config = dict(
    num_attention_heads=3,
    intermediate_size=1536,
    vocab_size=3053,
    tie_word_embeddings=False,
    init_std_o=0.0,
    optimizer='soap_variant',
    beta2=0.99,
    weight_decay=0.05,
)
Each number is 128 + 24 x the weight over the matrix's rms, rounded and kept within 0 to 255. Layers, rows and columns count from 0. Numbers have three digits each.

# gate: layer 4 MLP gate, 1536x384, rms 0.257, rows 565-684, columns 128-159
# up: layer 4 MLP up, 1536x384, rms 0.267, rows 565-684, columns 128-159
# down: layer 4 MLP down (transposed), 1536x384, rms 0.253, rows 565-684, columns 128-159
gate565:120132180088108161147101131102099124153131167116105130109164158141165142147175122144132170113142
up565:116061114077138139143121115103114117113099135137094184105124089107139132138118156102097133117147
down565:116150115128128118110118131107125143181151137116146120105118167100100131125119153128117108094117
gate566:131104150158095094108127131172113124181139183115170096099171105115157115127152119101118119118135
up566:144111092122123117096143115148137140161159118144130101121121117118168146134117137095087100127136
down566:110138125134089147127136137110110120129129113122131116087125131128133157172141180117129118154107
gate567:122147134115151131118131106116097111133107115124137107092121153134126135105178138171170142140116
up567:143128131127124133114165099117178139123115172116136095125098154139108135139153141126131146110128
down567:104121169119129130154200109131143126122138148136108138175122119176141144123168151132119125167106
gate568:135150180126147117111128144098147136102144134140103092121121163122170090155077145130120103130118
up568:128080126111090123119120101089139127124093146111076130145120146087114104107179123154175073114120
down568:131121122095108157126140120103103129131084105127076153112131144102127104138145148066124159136083
gate569:165131128139116118163158142129107101141100089112172143098118163130093096118137143157134130120098
up569:115125117143095062079099121135119110149126080138135140136150143117146054101152105124131178081105
down569:124121118177143149102104108099139144157167130118137108121165172128168179129122148125115132098155
gate570:106141095099086167145139132139124153160131161117088113155128116178086125095102137167129133109129
up570:164152127110146137109137139102138128131141092126159124126081124142135141151080157174144121161134
down570:124140110137126144138141116091079115093148137123150104146144136136098117114117140143145109123110
gate571:153167111146168155131102132180109123143124065090116153175133160113129113132161158121133153187123
up571:137119127153102098141117156154131148146108123101124112114117086171116169104117108073099136136095
down571:114116120071153113169114110108130142096157145135155117128143133097127111100107124147113107098088
gate572:131142170125118148127119129159099134110106180168091139126103078125138108145164131106134097129113
up572:140105105109106125134145107126128111128137137117147130093159117164148120136156102154136166154161
down572:059112135150124166130114130113118156108123122155093136147120135095138138107084102118149124168120
gate573:062117161120122115134117127108107044111149142138147145114100134133100140148165043105098138144088
up573:123181158116081112146110168109156114112142145172099094105129115163093129103132120134145127133175
down573:139094117112132128136126140126131137141116157143159124139107135118100130155154121140115182119131
gate574:120140175122120074125118131109113114143124101122091137122141135090150149122135115141118102071107
up574:154141188123128136134136121133098121091122143180111137141162143129131124117136134131214136132166
down574:134138134153131154124109145108128140147126118174116113123098165135139148131114100144093131103091
gate575:143138139135119089150119144149123078134149135124125105111104132142091117142142136125155175102139
up575:151149113152125151129150200122132177126141119136161110153159105157147135114147136138121156130142
down575:123108132150156127111129086121147103111131121087161072115131189110139104123149134112118109110082
gate576:168124122134094131140144140131162122146115120079140093138143112113140146139154130108133096140119
up576:104133115098128155141071060123100096116152079155151147123191137126120113143132111133109079133122
down576:049131104133158119176128154147144130161136134171155127142160154123126110132114101134159147109127
gate577:121109109170164127154111134185110106108117091129140165110157121123120131098151120114124108156127
up577:146099115088125099151121135151118143141099145144152125125104118153099146116120105134149138131097
down577:143139155133171152086145135165138086121158101123168084095112121122116110162108135110175166130103
gate578:137120141131170099118164123119138121146161121133123106154160125146136166104146121192134153122134
up578:115138147109135149111146118147141125122140131114127126128110144053097113190108070152160134138136
down578:134119075136098105064185164163115127124106132079138125169104142109113115146108158123147124113142
gate579:135114124130141097101114133124149135148104192134124111143100097142120075120119111139116136119132
up579:135125150138143096103115091135134131105134097121154092137123163156145103145106131117126099133112
down579:121141142128144119132111104136121141168110119119115124129146135121105141115111131130134112127101
gate580:132135129170130118108149120120136143107124134117151107122133148136107151120126091089134121124115
up580:099145118117162123124149143130173109114149197080161126113123131134116154115102120116131125122118
down580:142124143086155133141129104114165132119143131127115087139105122167149140115115129139125145100180
gate581:126121115148112121129154117145082145124136087172116144096136135146133119131169111102122111159115
up581:149112110152157121104130105120115082063131125128111117165098111135104116125136141088118095159108
down581:131105140096158186112111132133082120076128133113131102145121125136120091144070108082145121130114
gate582:086110062091076155093127143125103109146147137136148133119115119120122142139122142137131105143140
up582:188163145114101119134102146123157135108153108104098111161129162153118103138161136124092103127094
down582:136211131137112158151160175137093164115164108140111124153122117121132119128100113113128103151136
gate583:149123110126114153131112174113106097137131139116102157149119146107107089124150149172125133158145
up583:133118108093139121092156174136147150120159162121102134096158139142108149136107166135085115149114
down583:162107129097141102136109142129109158119136147178116176144078120150119108121116153131113120112143
gate584:101118123140144111192146119124147155132128141105141129088117139099129126091127126036117167104115
up584:126178113135137122153119148131117101089137170134131096145119138140123141126164178125085154155135
down584:138140191103116068107153129163113094137109109117142131154080089114124129143170129164080149163123
gate585:130158141104148113119084178128151134124131121142093134130127117148142142132156112096149126115095
up585:109142123095125113100098167108119119168148164134164116111091085141124141135092137117116163107156
down585:150138123106113130136120105070112070120095145135155071138091105091121131150085116154155153143137
gate586:091097130145128148096115154120151135153104210102099133137135105109109179140170151125170110102109
up586:127127144113156195142103102135142129148105156089138138163136111138109176170122144116104131122099
down586:140132084149094099133142146114132101108124162079133095127117138114141134096128115156117128087104
gate587:112139138131082127135122132144140137161132121097164128168098100169138121130160125136107152105117
up587:143123130151136145093181117092115160138140125162107150112151147081124113119102154136158113115139
down587:113146164119142148130192146136119123141110154142129172130101165183112076139112133133132129147116
gate588:107131136146099157164130136141115153123092117160165159136104089119130124103122138178140123122123
up588:113145122147123150125116124133090157144098100143123139127177104100128146179156154178132166110168
down588:106144150115129104118144103138121125151143133106149132064154099115128092152143174143160099155108
gate589:109170107124093143120122143131135109142174148145135139111101114104118124136155149126144080113130
up589:135117155150134117118136158143123147099107128139115112099076159126126185155178115157094100151106
down589:070138112148137137119087128102116134096106188132099135131113095108117110173151124137149145129108
gate590:104137111164134096136094144191140140114124052133157124155125136129076136146118123167108135112109
up590:104155124136096122098095119170151117106099101133141133160100148142111088121115114149127140193114
down590:108112150129065146185104133127095117128131129145120146112114130137114130132172100151122132092145
gate591:200115129118114086125150121149133116149155168090121117126130136152118163123134153105160124156159
up591:128105112131156144135096138085105141118134088121134127118112145108129078139104159127120157127094
down591:135120147133132139131144174138138164122118165112102126082110151183159161128184157124106126129124
gate592:090120135131120121115105162115079105167146106123179153116132151124171114172115112128169124132128
up592:102136133165133109079079145110108114146133120130124132088149120107123129136103118107085132117169
down592:102140154149127149082099104135108148130146153091155122135139137119108183142129134104136127107130
gate593:139150100160124170088138134116126128126137140122135070056134172121111162100130118109171120126106
up593:119165139112129126150137165141156162121088080169152134164131149082170109161152134170142114143142
down593:139069107091123143162136151146122109131142097095187129157138112136174100075115168141128115117143
gate594:088171080114151100093168141131166159117112135111123140126144105136101116190133185149094144134133
up594:167131147148120184136129102157136081122123142143114122109099115133115132104133151124164148158147
down594:143139149133174129147150158129123140122145149161171166083097172124126080068170152119111109131116
gate595:113112133097139085137086119124091150146170121133170163128111135109164157137181123177075113124133
up595:091096146104136162156154087106119119155111109119127102139133124153117148149105136095107120116105
down595:158108113115172156120093175142133122110124096155141118091112100130083143130105108145119143126127
gate596:129102129106115165121110092123130115129154101122145125138144130116141169154109132117152152155104
up596:112122119130131105098139116168122128123125148159145105098114120130118125105137133106123089145121
down596:146129152116206113129170124122134118127125113203136113143186161139146106120152112103159094108095
gate597:137154116144150071148142185108163157139145106092127117125097144138136093128165100152150145101143
up597:142167095186126135153092121137133165113167143146127077117121127115111112118143100124132131145104
down597:137111092152118130141176129090080126137130109130146140121140124101097110094116108111087148133149
gate598:143119099104115108108123112124097130132139142139104135120130148177128119099165153124130146148145
up598:120110175141125095133118103123124144139141110107116109093114183109130137144133137116114162149143
down598:147101113135119154144110091102095129198147118159121155128115118143119075118130119130143145132120
gate599:141089163091155111120137118133111130117131087095146195126091125165097099121156148148123104139107
up599:124103120099113105145105155145130131075103144175091129115125143115181121111117130126122084140110
down599:107109102125156129125151097159136131089112137091097094172164143128150190130077122092113124094162
gate600:123149143138186153151134125104146142160139079131115168160122177145138163108131109134126123110127
up600:129084116158116120152132132140154130149166148138133128113073107144133106161062134123107222111121
down600:109142124121111160151120117165159131154130129106130152102163135083150118113153141144132085137128
gate601:135151155111129066127158106134086148135146105145135127123112120097127155152168081126150124088129
up601:102110114149128126125137137143171203171121158197122145079154140110113087128120145148097116158135
down601:111123092124141127148094154117089143079108153100167168138147146141145079134133140109118136170137
gate602:136098158121132127101136088128124146114082122111083162098101143116129108120102125074159187179149
up602:139186116108082148122128124111142151117116176170106145088119126109132126114125139131135098120106
down602:143124121127101137136123117161121110111115152092108128130102136152156133104140132147149119178089
gate603:119077106105096119126127103180126172132146137115079127128142172153073148136146148106120116093179
up603:157102132100136138123111148103088134145120117128119150145132127148135082118097134131080120164132
down603:129090146124159136127123103100118124177110189100117122128134098147159100126152099144107115077144
gate604:128123094094146118110149120170091089123114157141097090114105092132134122113117145142155093170150
up604:129131146152105132169098179099153144119146107168147107118153133117138158119101078159145127129088
down604:164131125095141103128174144128143098139129064164123148104133121097120145154157108141148127139114
gate605:165110112156116130128101118098106115146086127099102136142132125110139137155104132135162080089164
up605:077101123140123118117127112119117123120128139153053139137147097106096112133135106132125149087101
down605:148128112151158149144131136115075156149091137137141153127151149139162164111136129159162111156121
gate606:133113123086118126064138108123117114121097126114111090097158138138090136158143133147137141118128
up606:124221132161136129147129140139150111081175107090185149118141088113157128120181129153175132151143
down606:122116103097122139105129160122128112127119162092116111117100117100154111138118129138108108115211
gate607:132133124135136126158136148087179162121140141107129134082140110094152084109113139148113107122150
up607:119089098140154117128105136145130098135114131146121144142162110143116106139148158182150102140069
down607:107133140131056106118103139142134084131092137130125146131129134109110094090109120066111112148142
gate608:110122123129156145112133122133144128138131141118118107105116122096123155135144137133174139124115
up608:145116140109148081089103125152127151146118116123162131119066154089125157144115070128127135146128
down608:100127110140149123145128160147155108123133121113166148118158091138143119135106108132119170119113
gate609:127097146124138107100156160148153085159146139164180114120136125116149084158140137170107122089165
up609:134119119095151124117151106144128128125159115131134126127116139122129118139120166145125110156146
down609:137135135149123159148120126110174093117169135098160122101080078110154122155113136136105108170112
gate610:147114123104093118104121125156123101134114123131108141135135096146125112120161130142121140143139
up610:162125111140140109063106139144155116120190109135096105109155164094130126181104129131127110162107
down610:132138144111131123123113133122161124168166144127189117134099134088118136121170124136117146142092
gate611:123144127119136120158159129154131109087153124134081178142142120092131108147155116147173131109128
up611:144126126117150118152149125154150115128158114121124144129129114102111149116158104147180101139133
down611:135142158098133109124151176153133091149151109167126166113144136112109145161170150113115121109123
gate612:119118128093139117130151149127110139142170123120097170116097117139122110137149132125126098171121
up612:133133125088083121131136154130132128116138104080131146153126185142115140140115167111129097123125
down612:131099097100138126152152135098159132170148144101117141115117107116120102140098127162100113118135
gate613:145084116091085080148160126125150180137150078147121144143145137125140122107144130161133110141109
up613:103128113090106094119101124156138128131130131135113134118126057163105166126138145167090112133106
down613:094128097163160145161136146160139090124156093165112124109135106157171139153122119097098126156144
gate614:119095126123165137095125070125103124101085120100162132118163154130134138130119081138114115159097
up614:161096121112145103157106054106121124137117113154111142183146128130105112137146091138108150124122
down614:133158109133108105122143150120185138154125148137115116146154118120124110129138131138094150111117
gate615:114144093168178105110140160143146149134098129086132118128165081146116141147117130167090139118147
up615:096142092178085187148149128152114098113110125145136128140090140120142096134157116113097154117131
down615:142149133164105136115100132167123127135138141156119145122097181128145139134180096120141120081151
gate616:092133086126133142130148088152154134135081129104129120086105125146126118126149143154139140065165
up616:113132123144115121128139098128122129147177128110113153114156124153155141110110123128102121151146
down616:087128116105097118124128171112146082097111086160096137182093100133147133133193133113088121125130
gate617:156121134133099144133164111165135119138115170105139119123149112141138163139100119107085116112134
up617:158126135125130150160155147108119141143153145156109125088135096137089107134135122103146139155103
down617:134153137159134097147141101184150138122114178146179114103108169102119091146108156130087110139147
gate618:142112170118150142154146128106129115138168117128155138144109141094134112127147133119165140139100
up618:125113120116092137097138100095112101192095131129116125124110151107112125138154121107136129131122
down618:139159126132130151106107124124129128102094081102087119111104146109114146116106126140118116153116
gate619:112126076105109111140136077140147174132108080107111158125141144114141159131126166100172139113138
up619:155126127121110139103135143113111124149143140111192117102112145177156093109152167102133171094170
down619:123112142162059093126140120120129140128133127142116113137174125124160121081087143099114092178166
gate620:116159142152089149120146143140087151143109141148089176111113182171109115170157161147176133144109
up620:096108125094062157135137138148091127116119067087140180178093180094121115134116156153116111129110
down620:083149140123098150124136147135142127108144107090135119137091114150121130154142121160110124133105
gate621:124094151148111112103139124163093153110125143124135162138161128125115144110100119112126140160111
up621:147137151150131095131132143123163129104110114149129121138127127142147104107123165126135085135123
down621:164089098157149118136116109157108162094142144185100091132120136116127118143127155141129111101119
gate622:104126131101175113145113109116079139086151156092140114105176161182114120157146141150077155040154
up622:108109079141085119096141105141150127164100127120117143129109132171148132134156143120140094121130
down622:119169094127093153099107139151095118085126086144146125193142093143166143133120142121145115156184
gate623:072139127104113156060111138139111155106126157147130133148139168100153131135121153118141094141156
up623:144109135148109149175164094100112143162170138110125132124160122134130122106124080147110145120093
down623:168123149134176111134144116146126129135124153109145145101179136103112155113088116171118098137141
gate624:168125076132152156080165090121168161125122110134126126118125126108146110148154123143152137144111
up624:133119147141105073149084157106103124162151125155133135109167146093090142141111096100148130155147
down624:089173154130128120109135116118105096139123123125108133124087108136103209165149134122124167145134
gate625:135144111123151148122119112125132102102124107116143165120115135112155135094158075133104128175136
up625:121141105119157140137166142128156126108121066141126128122132130151130126122121168110133118141121
down625:091118086160175121099146129109142111102149170155107136140139153147118111122173147147181128136119
gate626:147096126113162165182106097151143126134104107128104113173107129113113114147155086136128104088090
up626:111127162088145138109151145148123123120073143123100096073143183093124126079095140149148147104117
down626:096091146082156105139144132090135134093186115083130150111112110122145091092088137157147112099143
gate627:128110181087111140108128157163134166156154152121145125145161151143160125122167147126119162136139
up627:079122108189096143077103154152142100108154101153116147120127087100138111132116127126192176107126
down627:138125130154151126154135151124111116128115100086132120105089149165155168120125123105140128132150
gate628:106165129102117147156122121131143143084121135092105157131172131132160109148172152149104148151108
up628:124135134131151115144164166091159162150126128109170133124128108133121163106149114127098123111127
down628:179159079120132125114124096155107111150119166139125121097107143115138158103101168117131122167105
gate629:147103147124113118119153142141155120140143113122118119123134100168100043094114107136149101081115
up629:159104159091168120153106137124136135152099112139122087119157136114129127142158154078127130121123
down629:140146130168113154146138152137131099100113147169127129096085132116177126138110130117131132131154
gate630:108155135134171128088137081155129124120159152144135118131134091151131127152163097145136126130148
up630:121138129083165092129155118149107078119103138131144098134134121142109130125124128142114125143091
down630:146119112146130135158106155130081158097120170080104138115078172120112110157162104149137114112101
gate631:102136111133124117132167132128148137134125147114120169130143122111133113177120120127117104155107
up631:110128176155127112118099113145089118112185102093137147165104122106136151118142147089114149135168
down631:103120160142114093069154104112099108128135136095160129141130143038095124104132157109119099159106
gate632:147117150138112112123140138196149120127098141101108135157116125112111109139123159123142124103151
up632:119114136086148142147126105123124112123113150150170146144124117137100102099118173153085160117156
down632:127118124160144163104163138096119107132103132157121118131119125084143140134121167137114124134130
gate633:199064100134112093129141108145138111116112109119138140096149119101167126113133089147140125146155
up633:090153151123118152129107122127124149154132128147101093100120135147110094146103115109153114112165
down633:152172144082149103127124148159129117133149152184167139111107161125112093146112112123114113121129
gate634:122131169095173141122164143127167104170120130134104117123069131143115137140182119100105098133148
up634:090143100130167135115116156106118117142119136138075115127164125130130102171177114118069106096111
down634:122146128125094163131139148133098163119139124134105106092131150150107142136125176136076091124092
gate635:131120105163117130085162084135064125132102141100150132101140121125101129112135127108158158122148
up635:128163098159109128100122123136110083155100102124138119117095104109140144128161120165119106066164
down635:126145171178111094129118158113202084140174121130114138122151111105202092110136132092104109165168
gate636:113094136104152155127103132179150082172140143100116124145135123150136135105116160112148135115132
up636:133160174147165088136115142125128141105126105162109143187107106104118137118114129165110172139129
down636:102123120126080169097136129104131089109141118174124101173131121144160092112130145075128118121140
gate637:137162129185122145114135160151139144117126125137135125133063140139064155128168104115129136133155
up637:158141126105137146102144123123116141126158178139109168107114129196110168101133126147120156078097
down637:141143124141175126133119173122098110082109172087117135102115133128120088121160151095130148138112
gate638:127132120141083146088140123147113088057123121145146124156117178131123124129143138111124107135132
up638:128149137081119138114115149062136137154142128114126118115127131140097143138121172104154149096112
down638:108118137122147125138123124135163152106158100153100123099143157127141116100155126139119103159104
gate639:117106185134114112151107122175170131086172104133125135143143120126124125125098095116114115187155
up639:144169132136126156100176149080123117113126127135115098128132140158156120126152164116157151150129
down639:172105092131142142137119137089120122160083131128131097131128123167163138122137105126129109109117
gate640:150145129148156108159147130093097157129183129141022134129140120114173177134153135155133092085133
up640:116123151131105115150106132150183080108141107137104132110123094115116155098171132169147151125143
down640:133109136111117137127123074130121185110128138157164116106103117131147112123069145102124130158098
gate641:146152119154146132073172119116099133131137131121125118141147167074151110108167099115130135111137
up641:099068137099133129124149142122154173122135095130104142140114064171095174138129131140125095114136
down641:094161092151128111157067091110093093122141131116139109135175134135113129115093105133145110129116
gate642:092095117095110062152142132148093160073167131145129132101129128082148121147132081120112132131108
up642:125151106146122144136162073092090116124144123094122123116137168102104093125112144135138118141170
down642:104129108161091097124089119130136144192102150161137135142116148156129160106152136071128150135154
gate643:103112107163104088163133136108139129143125121125100099127124083172121132148154118131111108093185
up643:181119126104125135138173120085109169117117139084104158145149100134159101105124136166155145141125
down643:096119131106109130170117126135115109113116176105148091098123140140118108119117111133120162134082
gate644:176143123110126126116111161183103140151152144060105175091126146130065135135143125094134097109066
up644:170121107089148159115107112106112092123103152124094130104163116089121129120097097130131149119120
down644:138126103088141160118112178126128119145188152082142118117173145114114145138176189106108125095103
gate645:154165112123110079162145127204108126116132175147116127120102097141128142120160124154126118144095
up645:154136130112126112084158127136149115085153099148144112093129124133150153109151097123141160151150
down645:133100118139102113085127119131119100133169108082119113103100126132126132082115136121117104138090
gate646:116137125134135097148103112129122131137092129117129174079117140168127140142105126146111085146113
up646:186097113111112157121123102112080131162117127079144143130108161193146098125143105149135103134107
down646:118122121098125096140088120101121128081121126105123133088128122193113116124142114107098138148117
gate647:095138149121094095091094145140143130133127104127114112084143135187146175139123141136149125187136
up647:124108115121132101118117146104137139136119162120143110128114133107109137128158145142139110160141
down647:159144156107164133135160134165105101110154139083095141131152107128123127159179129130144110156112
gate648:116159123122137119102156148129154152149157094144125141126124126151157139100175120139121142164199
up648:106120149106079110149130113122114128121118129112159098125131137117163113176106160126146135149104
down648:106117153105112157196159137151091105095170139137163116079120083117096126134154134118146145103148
gate649:119162131147147119123149157149116105123126165144108139089108128085170124146111122116138138115116
up649:142118125077111138152118093099155134141135131122140144135145118166102140102087120140128126085170
down649:140122119117129114136135143142141127118106122109123131092109104165114119155115080143135091153156
gate650:104117093103127121105111100137170134185167093086127156136141141116095152146168119129179162096138
up650:162064147131126078093143142158150149160128086117138165116128120154136132127109148109157132100166
down650:147127136140135109100139162133150137146103132125105130112123139163079091120140110129112167109113
gate651:102166141119098114149117155157114103106162111140127110100124151094160129079102154095117111150142
up651:106147135108144075078095178127180145092102160089142146113099101150121159134108134091171110134138
down651:190160151153143110146144163131161157121125120144132143157125171130188126116121137129088104132159
gate652:140097148110108124175132129157111094132150128122110101137168133085121110077093110143143148115145
up652:135137169099152127161077127118171140116128085113137145145134104131157150148144146143130151138092
down652:136145128113129116097099139147115126137109150133090113184117095132114073149118104114113143111140
gate653:095177124147146136117165136086149123160101128122149107146132131126133161153170130142120130144168
up653:089130162112107115168080125102122144164148141108124083111080108096128101142156101169126126136097
down653:169115161146129089109140084130134151140168123104101118076084127099112132118126155118100093135109
gate654:117160125132116140136129112153105157070117141127139128137124106146147145108148139134085105085099
up654:126150097135142138140162087116149154098153170118120121121112079148116132145099125105121108119159
down654:115167123097107146145109127107137114160134143070150132129109124100130112107157142132085141130149
gate655:089130174122142157177125109099123145128122130136105111153149145134131137137127109140131125117110
up655:153105083175153130118121112141123149130113133157146126131120115131145109158113152107083141149145
down655:126140121128151122175148153136146106108147129144108165144105153153091099095140148117116085122103
gate656:114104153119143110176122125149129097123167081160156118152132117140113123170111125125104143127149
up656:124119124142139149092108136132131144130140125158165117120144105147129115176105186100123199162089
down656:135111141151083156133122100090122145134153100142156135111098117137085157148135160118150127135128
gate657:162117106137146096130143151145127136124149098131107147122144141128120111090146105095127134110161
up657:132146098126117140117145173134143111116125099136114118112149148120171153127109127113177122127144
down657:080118158165123118148173121097111132136144138133140107108160115146139141086155084121156150136118
gate658:150119151142118152120104143082154145124157117152115162117104141166119159143139132109166123132087
up658:136132162111152138123136112169148109133089107119166115138120122099146141114162125126143119114145
down658:160158133139149128116124131094137122136175144134116102122119120117133157128122138135147092103106
gate659:116104117136132102121128111096101146131138131120091084164094140123119144111105139110147073143150
up659:113107139173135187132102094146122132146084120094159110126132137139078076193134120151077184145127
down659:074110137089151152144158134066130150116141144073083122118129114125126158117148101152107116139150
gate660:133119097098159141133153117081171081124148112111171150126096147099139149119149145115178154102098
up660:160098139147166160133143138124142109138098122131150097095111155148142084113128113120124125165148
down660:130157109079140126149151071086119156162127124123146159140124129106060129091116113114140091113092
gate661:146116132135118158113120090097103119119137138150140148109102135156122124133168117062142097109138
up661:124158092131124102116117117121110188127171105168137158068141143115128147124121146101110073136129
down661:101112121141118129139143129172142126144115150118118117149101137168134096166157093134099166120154
gate662:136130108085099101115111115134183140085176130081091133125116112092124119132110102089178107121121
up662:158129153095132112116112160115103113118085118141150122150119121135127150150137093107088107113139
down662:098154107138143136127168154128138152144115134152096140138133143147146111111138085152172111118129
gate663:114124108106112112130107113134151110120136138108130131097097156109154135088127132142144123136130
up663:117121140188110123105127096174119115154148112107121153129152118150136145176126107141133166152151
down663:096119119145096162158162088132144145119105149135086103133125098109112073148115118148156114131137
gate664:110156129118160133142170101111116161125157126119123138120154129151102066146134137072162114073155
up664:102117129148117147124143160113152136143110127101110182097139124155150173130124129091113090115112
down664:178123082110136119117085099139107103162150125123155111143084117111146152089106113134107096091151
gate665:148118171107081161156115109110122112170170130127115103116124161133138126132144137082145118146156
up665:122139136163116163129119160129115144101117152169151149106124123135160102162127119137149125142138
down665:170122133145163171149109117178110130124124116133147116091107123144143126139168109137129114090092
gate666:106106126134118175122118131110128101126127141143152147129115098152102154101106131105129075136118
up666:140140134152107133080139142096150151161111140132120138147132119143103132121149132098131127142111
down666:071131137160132124121121097099146133137113148149065115152127107104118096120151107131127160133170
gate667:103127128098157119114106127143102102139075095097119086157084094132136112149164156154099095136120
up667:133125112132162117141112142145133121158118103122126111128135071114110162152102129152116151139117
down667:114103128145163103099130119103112103160081113109138113129098124116126140162111134115157148145157
gate668:108185136138149107112158123091149180159121134125111127145152155134096113135137113117137086123139
up668:113123097138093165167108106142160132137127108153147134125121131145122096096133172115147143144104
down668:151079121141081120123143143173139128107127165154113114152184106099112087130130122099075138161126
gate669:092125135158216113118137175178122123154160125119109120145135118136110107141127151152094157157116
up669:149132139148140122139084100078103148128164109089141153108122082154161107135142134095105137152131
down669:140094129075149127119126148102116156136093142101122167118130178129097131117141138114141130113156
gate670:133126092119137137121096141129115120120117105112086169136131143116148095140144109087143085156156
up670:114090129111143150139101133131065147128152179164119158119186099147131150116108156114136139135121
down670:135099147173146144163169138137090105070140153138130126108158133110138151160108162165111142089121
gate671:147141129104125145114154121127082076163124127126133068168102142122151085116136123111135156082172
up671:133158149165100140172135097079144152104097138130141130102169135125100141108198111081170127152140
down671:175105163141109143139149126111102149136110123121161090199122124119158140127155133115134121131135
gate672:138102078146134119114134102161127133092106119097100087123163143140092121138116123121121122089164
up672:130091179131127122125116090138175141099129149112144125107102134126142084143120131172099080138144
down672:136153127174092109173147143143142103083133148123093111123132104143182137097128127133120109091103
gate673:116121103131083116157139148114143127154117137125152139139131140121156129153109116134122180110144
up673:141136153142098127138117126117158106115088179119154166104135114098094150125176131105098132169173
down673:163119108114134108152123130153084176129129162148145101148146146109150123126122137098124153114132
gate674:148106100161108149135134141163113143125157144142171114109117117105121141130083155141140136134184
up674:145108139120113129154088091177128102168137126108123119138108146156125107099117125112099110148165
down674:110135117127135139099111140079083140109129136104154126108095145116140108108116133133144137128137
gate675:151124118116094110130114152087110110133133079125134125157139118100130085089105105153118124148170
up675:118160142119137121094128121113134130145113111110101125147134146142132129110140165096104140138093
down675:156106125126127143103153130111134090089198142138178153132140130082152144154128178142138136122115
gate676:153120126148100084137146122106120138133203144128158166158168138106106122158145100117132111215126
up676:132152110138128102109110070144114123138134143150163128108095137124107142112117136140103146131126
down676:094174099155136164121142143141120109123105116125129148137100083128144118130115097142173110118136
gate677:160137133162129129139125123121141136139126137132136098124112145149121124098100080117129167105126
up677:136091166169121164097119143135111127107167154117160141120115140114117127132115135094132140122142
down677:157147115110153117151091130138174155101161143130088131122112105101091123132106139129139105131123
gate678:140114145113163115126149125104196106114144104123183180114107151162146144128085126120113122158130
up678:129125108101121137152162111094158130183127128106137166134109138133124098155101135123134104143163
down678:109150165112147104131117129131128134125146150099099149096119110144170115079166132131125092114156
gate679:104105180135159123100103137081123173102113109145098134129157096115096142118136143142115134163075
up679:144131128147116172116145117123123096117123098095104123131168111133128120108114105084112060143135
down679:118165116126096108126119110141130090187165124154112153107112128124111127137162130117110148108125
gate680:139108096124134137143136074120151136143144115166090147132133108107091170157149116150115076116122
up680:151106108132103154106155145142121119085124129091132138118167092133155124129151127140156127146098
down680:054132136129153145133103137123087164133114129118087160106089148155165136069099139189081147147079
gate681:128111119102145123148104149091124163113134132153105162143135138110166143151111120154129116132120
up681:151130110170154108111151169115142096161142117140116088118118101066150108127105123115117095149179
down681:111163091157161135178112120135136146108146141108132161124123132156104147104154158105101150144134
gate682:130109108103098154145131095149128174128125137101158119103099093123145096199085132096110116151139
up682:128125102087122140131115144089121146140103127094104116148140153066121117164124119127125118066125
down682:096117121134147132145090126086153102115163105114105123168138100164110086140142135090122147171115
gate683:128158113116120100145121131141116120102146148154154106136105104115117157113159102131167132159157
up683:134152147164168169187095139105096166146131117137165119129115120149094142126164117173112156119131
down683:148146149155127136078111142109110142146068151173160132129156119099161151083117072151105097147135
gate684:130139110123117181116157112149130140168136096156144149118073124112086136125135149138107094128139
up684:127076125154123106160108133102142156107134161134122120088120141147152141107151138133162144150112
down684:141148107147167169103156174108103163111122129114152170148145135107109109156101118159131093141151